Weights of a small transformer language model: 159M tokens.
Each number is 200 + 40 x the weight over its row's rms, rounded and kept within 0 to 999. Layers, rows and columns count from 0. The size before them is the row's rms in percent of the matrix's.

# down: layer 8 MLP down (transposed), 256x64, rms 0.0881, rows 77-176, columns 0-31
# up: layer 8 MLP up, 256x64, rms 0.0879, rows 78-177, columns 0-31
down77,100,240,188,190,215,130,152,131,240,238,174,200,186,165,215,159,220,208,162,245,172,232,271,119,139,208,198,220,228,164,202,259,194
up78,084,230,201,148,263,226,202,160,138,215,203,183,192,209,160,172,109,178,251,356,202,144,174,205,118,166,209,190,224,165,158,208,166
down78,092,94,184,160,160,201,196,226,205,157,117,189,235,189,153,115,170,226,199,216,172,174,176,198,278,178,213,186,187,212,211,151,194
up79,087,159,139,208,210,230,201,139,248,193,208,193,175,195,261,228,246,208,156,155,190,192,136,240,143,184,232,176,245,158,192,223,275
down79,086,194,217,196,196,223,198,196,224,142,200,195,144,131,152,210,123,239,231,160,192,181,96,237,230,147,164,234,148,263,235,204,164
up80,081,239,198,190,159,150,266,175,165,218,226,168,203,182,283,224,170,196,185,225,276,231,169,200,183,251,164,216,224,205,205,193,235
down80,086,195,162,202,115,184,162,252,238,153,186,217,198,132,171,197,174,192,186,193,104,207,188,250,244,186,181,163,175,163,161,226,156
up81,105,208,139,253,164,229,205,207,194,171,210,172,132,178,229,201,260,137,216,186,255,233,237,146,240,209,131,218,176,163,215,192,154
down81,094,238,192,172,163,197,216,182,137,150,209,140,212,128,176,208,180,190,199,252,212,231,151,232,176,247,183,176,216,270,125,253,201
up82,100,150,148,195,202,193,226,215,202,144,196,175,189,143,198,199,132,135,231,90,230,191,200,197,150,199,196,254,228,126,283,131,188
down82,108,129,241,189,227,263,177,206,163,236,151,228,160,305,219,235,222,286,154,328,197,225,246,226,203,243,196,247,230,198,217,246,196
up83,099,178,189,250,258,169,141,168,111,243,180,205,156,252,181,238,182,171,130,210,254,151,247,216,184,151,202,180,168,194,202,168,226
down83,105,136,262,226,232,208,293,210,269,187,187,146,115,186,210,239,151,166,150,228,254,154,233,171,229,290,243,177,201,193,178,227,222
up84,091,213,181,144,242,193,140,286,181,178,116,199,209,204,190,151,157,170,197,207,177,202,172,209,180,178,208,178,160,162,197,160,147
down84,085,268,264,204,194,151,197,154,217,191,167,244,276,224,163,203,275,293,259,167,244,214,170,216,187,174,148,162,207,219,204,214,211
up85,088,188,230,176,203,117,178,223,177,225,176,256,164,204,172,136,182,175,164,110,229,229,217,189,164,207,119,165,233,193,153,254,187
down85,095,193,192,130,255,184,186,197,195,201,212,172,234,254,256,236,184,194,135,178,204,178,207,238,265,199,298,218,171,194,214,200,159
up86,105,83,201,194,176,245,133,156,228,230,203,260,140,173,157,212,211,186,243,251,176,193,114,259,129,210,173,230,187,171,149,221,205
down86,108,230,186,203,141,240,246,217,182,144,156,232,174,179,272,217,220,267,210,220,225,217,213,192,186,241,214,149,153,187,137,155,161
up87,094,190,175,168,201,244,222,156,195,186,175,241,206,113,223,198,176,171,212,208,161,197,183,182,107,133,173,205,124,213,281,204,227
down87,109,204,211,159,237,309,187,209,211,158,252,107,219,161,175,211,125,202,202,227,158,190,242,245,244,219,189,174,140,162,226,217,161
up88,089,178,181,167,197,203,231,218,156,172,243,190,185,226,220,163,158,199,191,198,216,228,205,186,166,128,114,300,268,200,206,201,151
down88,089,210,216,161,142,162,279,211,252,173,159,117,234,234,199,261,164,209,167,215,223,301,216,217,135,174,303,214,174,165,222,200,232
up89,111,167,196,236,314,214,192,207,169,168,175,162,210,202,231,178,224,160,152,191,190,215,218,239,194,211,114,228,258,235,240,168,172
down89,123,176,213,212,206,177,230,182,209,238,192,230,230,201,231,261,223,226,321,152,190,136,183,221,236,226,171,155,161,192,189,208,223
up90,094,161,222,151,223,177,264,231,102,248,239,196,224,231,207,90,185,197,235,183,212,195,211,205,176,225,109,194,154,141,161,190,152
down90,091,222,185,116,217,217,177,177,265,148,162,230,205,163,160,255,179,207,193,228,191,219,170,166,154,272,249,195,264,202,211,184,233
up91,110,223,179,147,185,197,165,175,199,219,235,174,176,238,150,250,219,186,151,193,188,194,279,120,167,179,179,197,196,170,208,165,311
down91,114,193,172,189,175,235,161,222,158,261,202,223,214,151,218,166,178,203,183,209,280,195,240,165,184,179,210,170,154,192,221,141,166
up92,093,210,183,193,246,152,237,191,151,244,123,167,196,154,236,161,164,187,182,253,242,219,191,195,208,205,161,200,246,166,177,197,216
down92,089,287,112,232,256,147,205,209,190,207,267,238,184,194,244,211,139,236,225,217,164,166,221,195,187,210,197,186,260,123,168,193,235
up93,115,203,240,214,142,185,224,154,169,229,238,219,278,171,267,198,148,100,248,232,253,247,248,189,177,217,213,183,273,158,236,251,154
down93,117,255,193,201,223,206,162,225,220,244,216,233,206,176,208,165,166,236,218,256,190,241,192,192,46,231,248,181,196,193,175,216,226
up94,111,221,244,145,192,228,225,198,188,233,245,289,221,155,209,171,191,116,221,291,194,254,217,150,261,186,175,259,214,169,252,185,247
down94,116,287,173,212,267,205,202,245,207,216,217,115,168,211,165,197,157,214,189,177,236,153,221,168,211,219,223,155,235,208,151,141,202
up95,106,166,185,127,217,175,213,148,161,203,188,145,154,224,143,131,163,255,183,124,188,209,245,121,144,173,254,163,202,210,169,173,222
down95,086,221,236,208,181,187,175,225,177,226,232,227,174,205,140,166,163,202,221,206,225,169,211,246,222,214,177,165,214,184,140,156,264
up96,096,146,234,195,241,241,218,236,166,218,218,218,219,152,247,179,233,263,139,222,157,210,232,186,239,267,204,225,232,174,104,240,202
down96,088,204,218,185,225,130,157,123,279,151,196,176,216,206,200,179,274,177,195,194,137,205,196,158,211,216,269,135,208,246,244,196,147
up97,096,152,209,194,157,159,252,211,167,233,210,197,147,128,187,200,217,153,213,235,196,224,227,190,149,147,190,215,187,209,107,188,148
down97,094,173,193,189,221,286,245,179,275,186,149,156,190,127,145,225,225,232,193,263,164,209,154,244,163,230,210,159,213,205,178,202,218
up98,090,177,209,192,229,194,183,170,232,180,203,175,199,293,176,110,220,247,234,243,239,131,199,263,223,220,156,179,198,193,143,109,231
down98,089,220,115,207,226,215,243,199,241,161,202,160,144,183,112,234,209,228,265,218,130,232,214,170,148,195,248,160,271,176,190,230,143
up99,080,238,169,197,190,236,139,247,172,160,189,188,151,186,145,222,172,161,145,174,192,242,252,201,197,171,184,262,252,144,211,188,202
down99,093,237,236,205,105,227,138,184,228,175,223,187,257,190,243,114,209,242,265,142,201,140,238,212,253,218,200,178,114,209,167,172,233
up100,079,190,216,216,215,162,212,221,126,172,235,274,152,216,163,252,254,107,217,232,192,179,199,190,168,150,178,233,173,233,227,168,179
down100,084,133,245,188,157,214,155,185,223,238,192,188,191,196,206,269,228,201,186,205,267,170,148,147,190,220,185,235,147,186,222,200,204
up101,102,163,246,209,209,223,246,181,148,214,202,207,290,170,171,216,182,100,221,186,261,216,221,200,134,198,145,193,275,136,168,154,174
down101,100,196,184,213,97,166,253,204,255,264,157,221,209,257,220,178,246,149,178,151,172,201,110,232,230,205,174,217,201,198,165,210,153
up102,083,176,266,153,230,214,216,250,209,236,207,151,231,196,129,145,134,226,207,161,207,186,176,192,141,193,124,199,197,188,141,163,177
down102,095,231,174,183,155,219,174,224,159,128,166,177,212,155,104,159,98,202,122,266,174,270,221,144,136,171,202,176,198,187,223,174,218
up103,086,83,250,228,193,156,217,167,250,141,163,262,166,181,205,128,200,208,172,188,151,257,269,155,226,191,175,190,245,211,150,247,163
down103,104,208,209,153,206,185,152,185,171,175,237,254,274,247,230,153,156,250,134,194,210,199,200,222,210,280,222,211,190,332,266,215,161
up104,104,201,163,187,240,178,227,90,191,230,225,192,133,220,256,194,202,251,147,206,242,218,239,251,143,235,191,171,246,205,222,184,176
down104,095,223,139,192,162,162,215,142,228,248,225,200,109,259,198,246,237,213,180,249,200,185,169,203,195,221,183,203,289,166,205,258,216
up105,081,179,200,239,213,283,201,215,177,241,189,188,183,170,228,201,193,167,138,235,240,152,241,178,210,171,213,243,280,167,203,246,233
down105,111,216,143,201,113,234,250,149,239,186,202,227,201,216,220,199,288,244,238,154,119,241,220,255,186,186,167,160,212,124,221,171,159
up106,071,228,232,170,235,264,267,246,243,177,121,166,145,170,198,173,142,211,192,243,222,167,157,182,190,166,231,216,144,163,169,243,125
down106,072,238,195,166,173,161,229,144,184,237,256,167,262,224,190,223,189,249,174,158,163,222,193,138,237,118,225,167,196,214,207,205,206
up107,101,134,175,193,174,216,159,177,207,202,211,234,138,211,232,176,205,182,209,165,223,177,177,119,201,151,161,168,196,233,159,230,155
down107,097,134,220,196,182,149,178,210,123,185,210,178,190,220,200,131,172,183,151,232,187,174,154,186,217,153,269,200,141,205,221,150,120
up108,104,116,200,211,128,276,221,224,212,168,200,247,225,210,197,140,200,190,145,210,195,184,191,203,162,205,231,312,230,141,148,225,264
down108,102,258,162,245,254,191,238,246,206,180,113,215,192,203,175,216,191,140,188,186,149,299,183,216,154,281,156,190,241,171,126,229,204
up109,095,182,181,207,219,150,139,247,145,141,111,166,109,191,190,175,127,213,190,216,243,216,160,214,207,194,206,171,147,187,130,213,172
down109,080,170,171,158,193,180,214,178,163,217,184,197,257,245,209,201,204,187,131,193,181,259,205,160,224,166,236,226,209,233,247,261,167
up110,098,190,282,151,169,159,220,161,126,165,194,146,212,126,222,183,187,198,198,166,153,244,207,140,247,243,233,169,145,190,194,245,125
down110,105,187,182,287,226,216,251,114,196,195,145,146,188,217,150,166,150,213,187,152,183,178,164,183,185,204,149,232,129,218,223,268,215
up111,105,222,223,211,235,186,255,143,181,250,191,143,238,106,211,169,203,139,186,248,279,246,307,200,156,206,196,269,178,217,201,240,248
down111,092,136,202,168,138,188,215,136,248,178,170,192,273,261,173,211,266,199,209,264,225,249,147,186,246,205,155,228,270,165,223,282,196
up112,093,212,138,118,212,218,129,209,195,187,255,175,138,232,278,198,242,180,197,182,171,280,205,140,182,224,245,165,207,198,132,186,195
down112,094,182,216,150,187,135,167,136,185,225,173,201,227,202,222,221,239,249,252,113,209,159,64,226,231,234,212,241,182,160,155,218,237
up113,097,173,159,230,241,222,190,192,184,179,205,186,157,210,193,183,217,169,212,210,165,199,247,201,205,166,227,166,231,209,266,302,159
down113,089,174,234,232,195,228,228,235,144,152,215,186,228,243,184,206,198,156,217,131,249,195,173,180,163,219,247,180,157,177,223,195,165
up114,095,243,198,197,263,221,275,196,167,160,177,219,276,152,200,200,164,166,179,245,216,194,272,170,104,225,161,212,232,216,248,157,172
down114,095,237,260,130,174,175,186,197,150,199,173,140,255,162,258,142,136,164,151,174,270,208,162,220,201,157,143,288,203,218,243,227,172
up115,098,131,296,129,199,256,174,191,135,215,212,216,139,210,188,221,222,230,195,239,204,229,230,214,196,222,232,227,197,133,128,175,252
down115,093,174,266,201,187,208,185,198,193,145,183,205,207,229,141,249,205,174,185,188,244,212,277,273,173,208,138,154,198,198,260,188,175
up116,116,220,237,185,218,185,245,235,256,188,181,265,240,210,211,179,225,173,175,251,205,180,185,245,204,194,152,213,223,164,215,155,208
down116,130,191,187,255,189,161,240,169,179,189,193,219,149,178,181,222,179,190,213,151,208,113,152,196,164,225,203,258,212,151,174,210,213
up117,087,208,232,197,138,133,218,178,129,215,193,245,120,188,236,227,206,137,231,225,215,218,197,206,269,222,171,186,110,170,194,178,207
down117,089,218,145,251,198,176,214,220,140,178,183,207,126,211,125,229,222,156,210,195,182,220,168,166,193,153,235,146,152,245,173,170,283
up118,094,173,166,141,225,206,242,149,212,175,212,217,236,175,288,233,236,152,161,200,217,180,198,237,127,166,226,220,145,205,167,138,300
down118,115,172,222,238,168,229,205,239,171,214,218,232,219,201,244,203,270,185,271,201,261,159,128,272,132,174,204,268,224,182,207,149,234
up119,114,161,193,236,159,167,223,210,244,232,191,152,136,200,168,185,211,147,183,184,221,203,224,194,236,168,191,161,169,266,154,180,145
down119,088,255,158,213,221,174,128,238,201,178,237,218,206,219,158,164,155,220,204,231,87,189,245,261,172,208,176,173,216,138,203,131,210
up120,100,186,193,228,208,169,265,120,279,199,229,210,207,173,206,219,137,195,161,153,252,201,256,208,215,125,204,159,192,146,215,241,252
down120,091,205,153,186,155,266,121,243,208,127,206,253,272,180,241,257,182,158,246,204,203,141,194,124,221,227,194,201,152,202,221,149,153
up121,096,236,197,142,221,177,203,249,172,149,174,277,220,199,156,75,197,209,187,185,205,198,279,145,148,224,118,289,215,237,179,236,217
down121,099,237,200,200,213,195,210,236,206,174,228,178,189,176,168,248,153,248,148,259,128,199,206,221,242,102,251,162,190,255,201,268,217
up122,095,213,215,128,191,178,267,263,211,255,232,182,180,216,217,186,157,177,251,256,271,251,191,193,243,193,138,219,204,195,228,152,246
down122,104,257,195,149,223,190,149,187,171,197,220,159,215,224,250,250,301,284,203,150,152,175,194,205,184,183,237,285,233,208,293,237,126
up123,080,237,158,239,253,211,215,175,211,136,144,228,237,195,269,246,123,207,186,212,188,137,192,184,176,262,208,141,208,222,202,273,142
down123,085,181,178,208,217,238,170,187,165,175,199,186,118,242,149,154,185,242,180,116,137,220,150,155,202,139,122,237,154,198,207,153,217
up124,093,226,157,160,239,196,203,188,167,210,205,154,196,207,163,179,170,194,148,190,140,215,214,251,154,125,119,173,230,208,235,140,143
down124,095,207,280,216,172,175,167,179,273,221,174,305,168,154,183,226,256,180,230,160,293,116,144,220,175,235,174,243,198,213,221,183,202
up125,092,215,303,204,183,211,214,180,253,172,202,195,202,181,219,150,170,191,142,207,187,276,219,208,192,183,188,130,189,249,131,217,148
down125,101,203,232,206,280,230,145,178,156,218,262,205,200,183,184,237,190,249,217,198,206,156,191,163,176,103,196,228,92,246,224,213,238
up126,097,185,224,92,254,158,248,195,212,223,185,219,230,185,247,200,199,163,162,148,198,156,206,137,157,199,200,221,168,159,182,207,229
down126,089,200,216,193,223,143,216,183,139,154,190,229,186,203,216,161,242,156,192,179,238,208,198,226,160,185,164,234,228,229,159,188,190
up127,119,176,206,203,120,249,159,158,180,179,210,225,172,194,171,188,183,162,105,161,160,191,203,243,176,189,194,163,184,192,207,212,157
down127,115,260,179,219,198,232,219,145,143,146,249,178,240,179,186,176,129,217,232,266,158,187,197,232,226,253,193,109,174,195,173,141,230
up128,116,198,208,300,212,187,190,202,186,229,200,187,209,209,236,171,183,183,216,171,209,157,275,205,177,266,151,221,242,178,133,167,133
down128,129,181,245,152,205,272,250,230,217,177,184,210,140,197,187,188,216,141,166,267,240,213,264,165,250,187,272,151,160,219,192,192,205
up129,103,214,198,130,221,159,115,131,180,268,238,139,155,219,177,167,213,160,202,250,202,200,170,156,242,107,201,188,231,205,208,234,185
down129,093,208,198,285,255,209,208,183,170,267,226,229,246,203,119,206,185,200,203,234,176,197,186,216,170,266,204,213,239,231,187,148,274
up130,102,198,197,170,244,242,226,237,190,234,275,264,176,206,222,238,169,154,144,222,220,187,240,176,200,142,230,228,266,170,138,121,286
down130,119,169,208,265,227,153,239,137,177,188,228,122,317,257,249,206,202,108,173,195,230,194,193,210,221,176,200,183,197,242,220,226,190
up131,103,162,153,77,178,153,153,192,166,231,250,194,171,208,159,209,156,167,193,149,158,215,237,160,199,239,179,155,174,203,181,253,211
down131,099,195,165,216,276,185,243,193,207,203,178,123,140,154,161,221,207,275,197,155,168,231,278,226,271,191,159,268,210,119,200,188,196
up132,103,161,251,250,138,311,198,142,194,286,190,194,166,167,202,214,269,194,214,275,243,143,186,238,208,157,141,175,204,214,217,196,174
down132,108,192,218,148,202,196,194,132,282,186,194,221,211,242,272,256,211,217,202,209,147,170,182,199,204,167,233,252,186,180,157,227,183
up133,110,173,150,188,214,199,184,127,193,171,200,198,235,177,200,162,114,122,156,193,197,155,179,172,175,127,228,149,162,185,132,294,160
down133,103,212,151,239,210,241,182,255,235,194,188,194,118,149,206,207,174,246,215,203,177,196,189,202,186,230,228,248,194,130,180,112,156
up134,076,159,177,151,180,229,203,209,122,176,162,183,205,172,239,268,189,153,175,201,286,196,145,157,289,241,199,230,264,225,171,273,188
down134,081,256,175,211,204,215,180,183,174,128,192,136,168,191,172,197,225,261,198,246,168,267,266,137,185,162,229,163,148,173,218,148,168
up135,087,162,253,273,219,173,219,254,196,171,184,243,185,231,191,135,160,118,137,206,198,226,233,186,164,157,241,270,247,223,232,128,259
down135,088,176,181,197,190,246,179,181,225,161,199,149,186,239,206,265,244,200,218,184,241,149,232,225,258,153,123,245,212,204,269,254,174
up136,111,197,277,217,204,209,179,130,189,228,283,170,203,150,207,227,165,177,187,211,139,278,231,144,267,223,211,115,222,143,232,158,128
down136,120,213,155,155,220,210,144,258,188,128,228,229,160,150,239,156,258,204,149,236,211,204,146,235,191,135,216,172,218,182,199,229,176
up137,083,223,154,166,188,168,226,232,115,157,227,185,189,267,162,181,207,266,157,152,172,135,234,209,182,249,225,196,244,171,208,208,219
down137,101,126,236,175,225,178,257,229,271,250,219,208,123,193,234,208,211,215,151,217,227,162,171,248,200,222,166,278,188,179,177,161,147
up138,106,184,136,129,127,221,150,194,177,144,136,202,226,157,234,201,151,169,208,113,209,176,239,149,202,218,131,212,203,166,213,123,148
down138,085,226,196,232,229,145,207,187,167,190,203,190,201,255,243,180,228,243,238,233,221,142,267,129,229,190,159,243,201,159,235,186,209
up139,104,229,185,194,138,166,240,166,117,170,211,183,108,213,191,113,195,187,157,205,192,185,167,160,191,148,191,168,183,192,110,195,210
down139,097,231,193,161,182,225,191,237,241,255,178,216,191,144,171,168,168,180,219,211,220,135,199,228,186,202,194,325,204,248,202,189,203
up140,089,192,227,161,223,194,303,194,349,148,158,202,205,172,159,194,213,209,213,211,208,250,207,220,230,142,219,194,255,205,103,144,195
down140,091,232,184,180,271,253,155,217,177,170,176,123,199,168,259,217,126,201,219,224,291,179,271,164,183,292,251,211,174,174,177,172,142
up141,104,188,238,172,170,136,221,141,117,157,216,221,140,155,123,172,228,164,232,257,247,177,207,143,188,125,207,138,150,207,154,161,172
down141,105,174,165,222,227,216,154,142,162,288,237,195,195,220,232,248,255,204,163,188,215,213,206,197,222,226,263,204,214,237,222,175,199
up142,110,218,181,226,199,168,182,256,209,248,196,188,132,217,200,135,209,181,203,212,205,219,185,222,249,235,169,181,189,141,146,106,223
down142,099,228,196,211,158,223,167,220,234,275,193,252,226,239,237,206,186,224,195,156,133,99,195,238,225,124,160,279,224,239,224,214,187
up143,105,158,228,197,211,190,133,133,163,209,224,236,194,235,263,203,241,217,124,159,157,227,243,192,147,269,157,217,254,179,156,136,182
down143,115,234,142,204,250,192,198,242,175,197,147,152,202,182,257,237,136,186,228,244,243,125,186,219,199,209,255,197,167,244,225,217,131
up144,100,181,222,197,225,211,241,187,221,227,131,187,249,227,223,133,117,150,157,243,217,285,181,154,210,196,176,137,157,220,80,142,169
down144,087,280,147,192,207,104,160,191,173,212,243,151,208,189,210,229,266,179,271,182,172,166,177,221,199,236,225,119,240,205,112,246,201
up145,102,196,166,152,129,204,242,195,213,270,216,224,231,227,122,197,251,211,152,233,273,178,175,218,170,191,175,312,197,146,179,185,206
down145,113,169,197,231,201,253,195,222,184,198,218,243,217,177,228,144,178,183,178,194,146,266,200,206,221,187,227,184,220,200,243,193,129
up146,106,150,196,190,178,67,237,209,268,169,149,263,119,226,207,112,146,183,139,181,200,191,212,198,215,156,140,152,244,197,202,166,235
down146,093,154,180,198,154,222,190,198,200,213,235,162,203,307,218,172,192,221,208,218,157,316,192,240,170,136,234,222,134,87,219,165,255
up147,098,113,244,223,178,174,172,176,125,272,199,116,224,214,165,188,191,158,197,159,244,159,218,195,214,186,154,173,205,184,210,160,216
down147,098,242,253,118,237,148,271,261,257,180,171,198,245,164,262,216,177,214,222,196,144,121,137,185,228,239,188,160,240,179,184,170,145
up148,101,179,207,140,228,198,201,233,159,188,262,133,207,222,182,240,261,149,189,217,201,213,163,149,136,190,139,235,236,115,104,236,211
down148,101,180,254,202,234,168,230,116,266,196,218,231,217,197,227,210,188,189,190,169,244,237,223,208,123,226,241,223,210,162,149,258,191
up149,087,218,177,137,154,210,247,239,166,223,166,215,133,160,197,178,274,178,252,148,172,189,142,249,251,174,219,223,215,140,125,148,195
down149,087,154,185,189,217,164,120,201,272,117,188,87,198,254,179,216,113,205,151,203,204,169,183,118,168,267,213,233,195,183,256,282,184
up150,099,150,234,212,256,199,157,211,220,213,190,188,137,173,232,241,256,135,154,208,138,231,203,167,195,238,245,214,222,207,180,123,175
down150,124,191,227,228,224,206,245,211,213,217,197,288,309,229,191,203,197,225,275,223,212,160,161,174,194,91,152,208,108,178,209,212,230
up151,104,212,197,134,237,175,135,172,211,196,290,283,180,163,188,158,245,210,234,229,230,257,254,230,202,229,269,142,260,153,239,219,217
down151,084,189,216,185,227,223,170,194,229,200,197,223,161,189,227,200,177,181,261,160,168,222,229,189,256,117,129,240,129,165,112,163,116
up152,101,167,198,176,277,172,174,171,193,163,228,206,152,225,250,172,199,230,239,203,162,176,214,207,197,260,238,191,235,170,169,178,157
down152,104,221,243,215,179,241,177,253,151,262,199,173,223,206,148,173,270,242,222,246,211,211,220,166,270,238,191,192,203,264,305,185,176
up153,092,152,287,210,231,179,179,122,164,121,136,191,217,155,154,169,133,221,195,179,158,156,234,185,194,208,176,181,148,269,241,209,205
down153,085,173,167,175,194,177,200,173,203,174,167,208,170,213,213,250,221,133,173,191,229,235,166,258,171,216,220,201,215,320,179,232,93
up154,091,122,163,234,159,161,231,198,216,158,160,168,153,197,178,155,192,148,117,197,221,118,222,202,122,148,244,212,150,227,176,215,115
down154,094,161,230,177,192,263,217,193,143,134,202,207,144,155,207,189,269,249,232,213,202,207,224,233,220,170,136,188,235,194,228,145,149
up155,113,209,240,153,173,133,210,247,154,201,155,245,121,208,188,175,256,151,138,173,214,192,180,190,204,159,165,130,161,160,129,151,142
down155,093,257,177,224,199,209,217,184,207,277,221,137,200,229,199,212,253,200,280,208,223,171,129,189,170,187,148,241,155,175,150,186,289
up156,103,149,232,240,207,198,176,231,258,227,178,224,248,257,219,188,203,132,181,215,160,217,158,232,211,207,150,193,199,184,163,165,144
down156,116,143,128,217,192,238,245,216,247,235,207,177,141,160,247,220,254,186,200,177,152,204,170,159,199,209,276,229,198,192,222,235,229
up157,104,140,200,135,198,233,165,232,150,298,160,177,216,205,202,259,224,234,185,145,228,213,204,179,167,256,248,222,222,138,121,134,192
down157,112,130,138,219,238,165,240,161,117,182,183,103,225,189,254,147,144,260,197,207,162,169,187,275,224,134,224,203,179,197,198,174,143
up158,097,127,141,207,201,250,187,121,240,115,177,195,213,178,155,234,173,156,194,172,206,160,249,130,159,179,209,142,268,169,224,200,198
down158,107,213,231,179,151,90,259,209,207,277,245,124,148,172,158,158,188,145,217,227,186,190,180,207,160,183,189,281,205,233,154,211,173
up159,102,141,201,209,171,240,92,144,144,238,195,126,201,195,230,208,195,199,244,196,157,156,243,198,172,236,276,157,194,230,194,207,163
down159,092,193,278,231,171,244,260,202,220,164,185,150,221,191,145,181,179,180,177,102,224,306,256,193,167,246,126,226,275,237,162,261,158
up160,096,161,190,190,242,239,246,133,186,132,232,176,168,148,94,147,233,219,174,223,189,121,263,142,160,135,215,178,215,221,218,184,237
down160,081,230,155,210,188,208,180,227,181,233,193,265,222,164,312,214,234,267,233,199,202,185,209,240,186,226,233,208,249,191,203,203,192
up161,085,145,212,204,181,229,163,233,282,255,132,273,200,210,246,215,180,197,239,204,208,190,195,246,233,187,192,232,177,251,198,238,198
down161,090,255,179,155,188,194,220,222,238,113,222,165,203,202,189,196,176,169,249,179,215,352,179,230,207,206,184,148,260,201,207,227,152
up162,106,222,246,210,177,175,235,227,176,278,230,237,202,140,201,232,253,152,189,241,258,184,250,167,202,193,225,230,143,169,202,223,190
down162,102,195,263,152,172,186,229,232,196,210,127,149,268,202,162,181,146,260,177,210,222,189,190,164,186,187,312,192,181,189,203,240,164
up163,089,145,176,186,206,202,191,193,121,282,164,209,223,225,171,181,140,238,145,237,175,162,166,222,99,140,161,239,246,166,244,131,173
down163,118,150,209,133,195,221,210,250,164,176,210,197,210,238,225,158,193,213,176,190,222,213,223,199,244,234,190,212,214,286,176,136,259
up164,102,205,97,192,216,252,198,242,189,178,210,218,162,296,161,105,218,114,185,169,220,144,221,190,187,151,207,145,137,147,220,195,240
down164,087,200,231,296,230,118,264,182,145,261,118,231,263,240,163,173,175,168,233,195,200,179,334,190,254,274,139,182,222,206,200,225,224
up165,096,141,197,199,193,262,197,220,184,222,209,186,169,110,198,214,109,220,229,202,191,190,233,249,175,203,245,200,194,164,157,181,143
down165,091,223,184,305,194,169,204,150,239,246,226,233,267,167,170,220,236,175,221,145,223,225,155,189,187,229,141,261,228,214,189,231,233
up166,096,177,200,124,180,155,222,269,181,220,141,199,186,156,163,189,123,163,136,169,216,185,255,210,204,165,141,147,200,252,196,169,204
down166,079,189,196,240,235,253,195,162,165,219,168,143,214,170,212,217,285,197,191,136,191,251,169,253,147,159,212,236,185,90,174,142,188
up167,099,216,192,270,239,268,172,253,251,181,201,181,254,183,226,169,278,166,247,246,218,266,189,131,272,212,193,247,203,195,261,167,186
down167,093,251,198,153,212,152,208,176,305,239,139,259,176,182,197,267,240,173,172,270,274,205,147,211,142,238,262,190,231,247,183,235,187
up168,097,195,189,268,219,258,237,174,181,231,118,184,202,155,221,92,227,256,214,185,214,139,287,239,153,215,122,198,200,211,229,212,254
down168,094,250,180,170,172,208,189,190,287,219,176,173,207,180,199,185,237,258,191,156,238,188,177,146,175,168,264,153,171,211,153,192,162
up169,098,232,135,153,230,204,203,129,259,194,192,193,204,116,209,159,215,127,206,120,222,131,186,178,206,239,175,227,162,138,266,175,226
down169,096,244,138,222,154,209,191,171,204,78,205,211,206,158,230,191,234,203,213,229,210,216,265,237,221,141,247,220,120,200,203,153,132
up170,101,171,198,279,146,165,173,163,198,209,168,196,153,166,151,162,259,118,173,221,189,157,176,233,188,152,179,199,154,135,139,244,181
down170,084,220,197,275,229,247,193,247,187,272,195,149,167,225,207,208,192,246,220,162,191,159,152,104,226,215,180,230,187,202,125,204,115
up171,095,225,236,125,275,184,239,150,236,260,131,203,158,232,150,182,225,227,108,206,234,207,193,226,185,183,159,118,186,157,221,187,211
down171,099,216,182,142,167,216,138,259,160,212,157,216,255,180,221,163,248,181,157,209,219,271,218,226,219,185,206,166,222,183,257,198,190
up172,100,195,281,154,212,227,199,222,95,260,191,196,235,162,134,162,194,220,187,154,173,190,264,231,143,271,183,172,148,149,156,216,217
down172,101,128,166,164,180,215,250,132,273,106,206,124,230,232,231,227,161,147,170,213,244,221,155,187,278,153,157,282,246,281,234,212,183
up173,110,208,217,180,263,141,142,240,139,211,156,202,225,198,177,138,263,102,152,152,177,159,223,154,143,182,109,179,219,121,223,196,176
down173,110,178,155,202,257,190,262,131,253,239,194,202,233,158,241,248,138,192,233,283,159,174,239,188,206,155,254,253,210,246,206,181,213
up174,113,193,189,148,200,199,190,141,181,157,199,219,133,202,187,154,230,185,145,150,238,137,255,145,224,154,172,120,227,120,188,206,196
down174,109,260,256,217,191,251,228,229,178,181,168,241,133,220,209,204,212,181,312,189,190,190,236,148,237,233,164,222,144,183,165,205,275
up175,084,163,237,225,210,118,188,227,252,171,249,180,254,164,209,212,196,108,287,247,226,222,257,153,131,230,224,180,203,215,198,127,127
down175,084,235,154,175,214,207,188,164,209,203,135,170,235,166,185,275,267,176,217,140,180,229,202,246,204,115,211,205,234,162,209,214,159
up176,078,287,160,219,201,197,223,238,225,230,261,208,178,184,238,236,153,194,177,215,212,218,194,259,299,147,175,119,165,157,187,249,227
down176,078,182,258,152,231,216,197,202,203,224,187,176,169,213,170,237,194,205,113,115,211,195,168,205,210,211,222,277,122,174,181,156,193
up177,106,172,221,183,290,175,192,244,203,222,170,184,216,261,212,155,155,169,149,140,219,266,240,245,175,230,194,197,166,206,154,232,169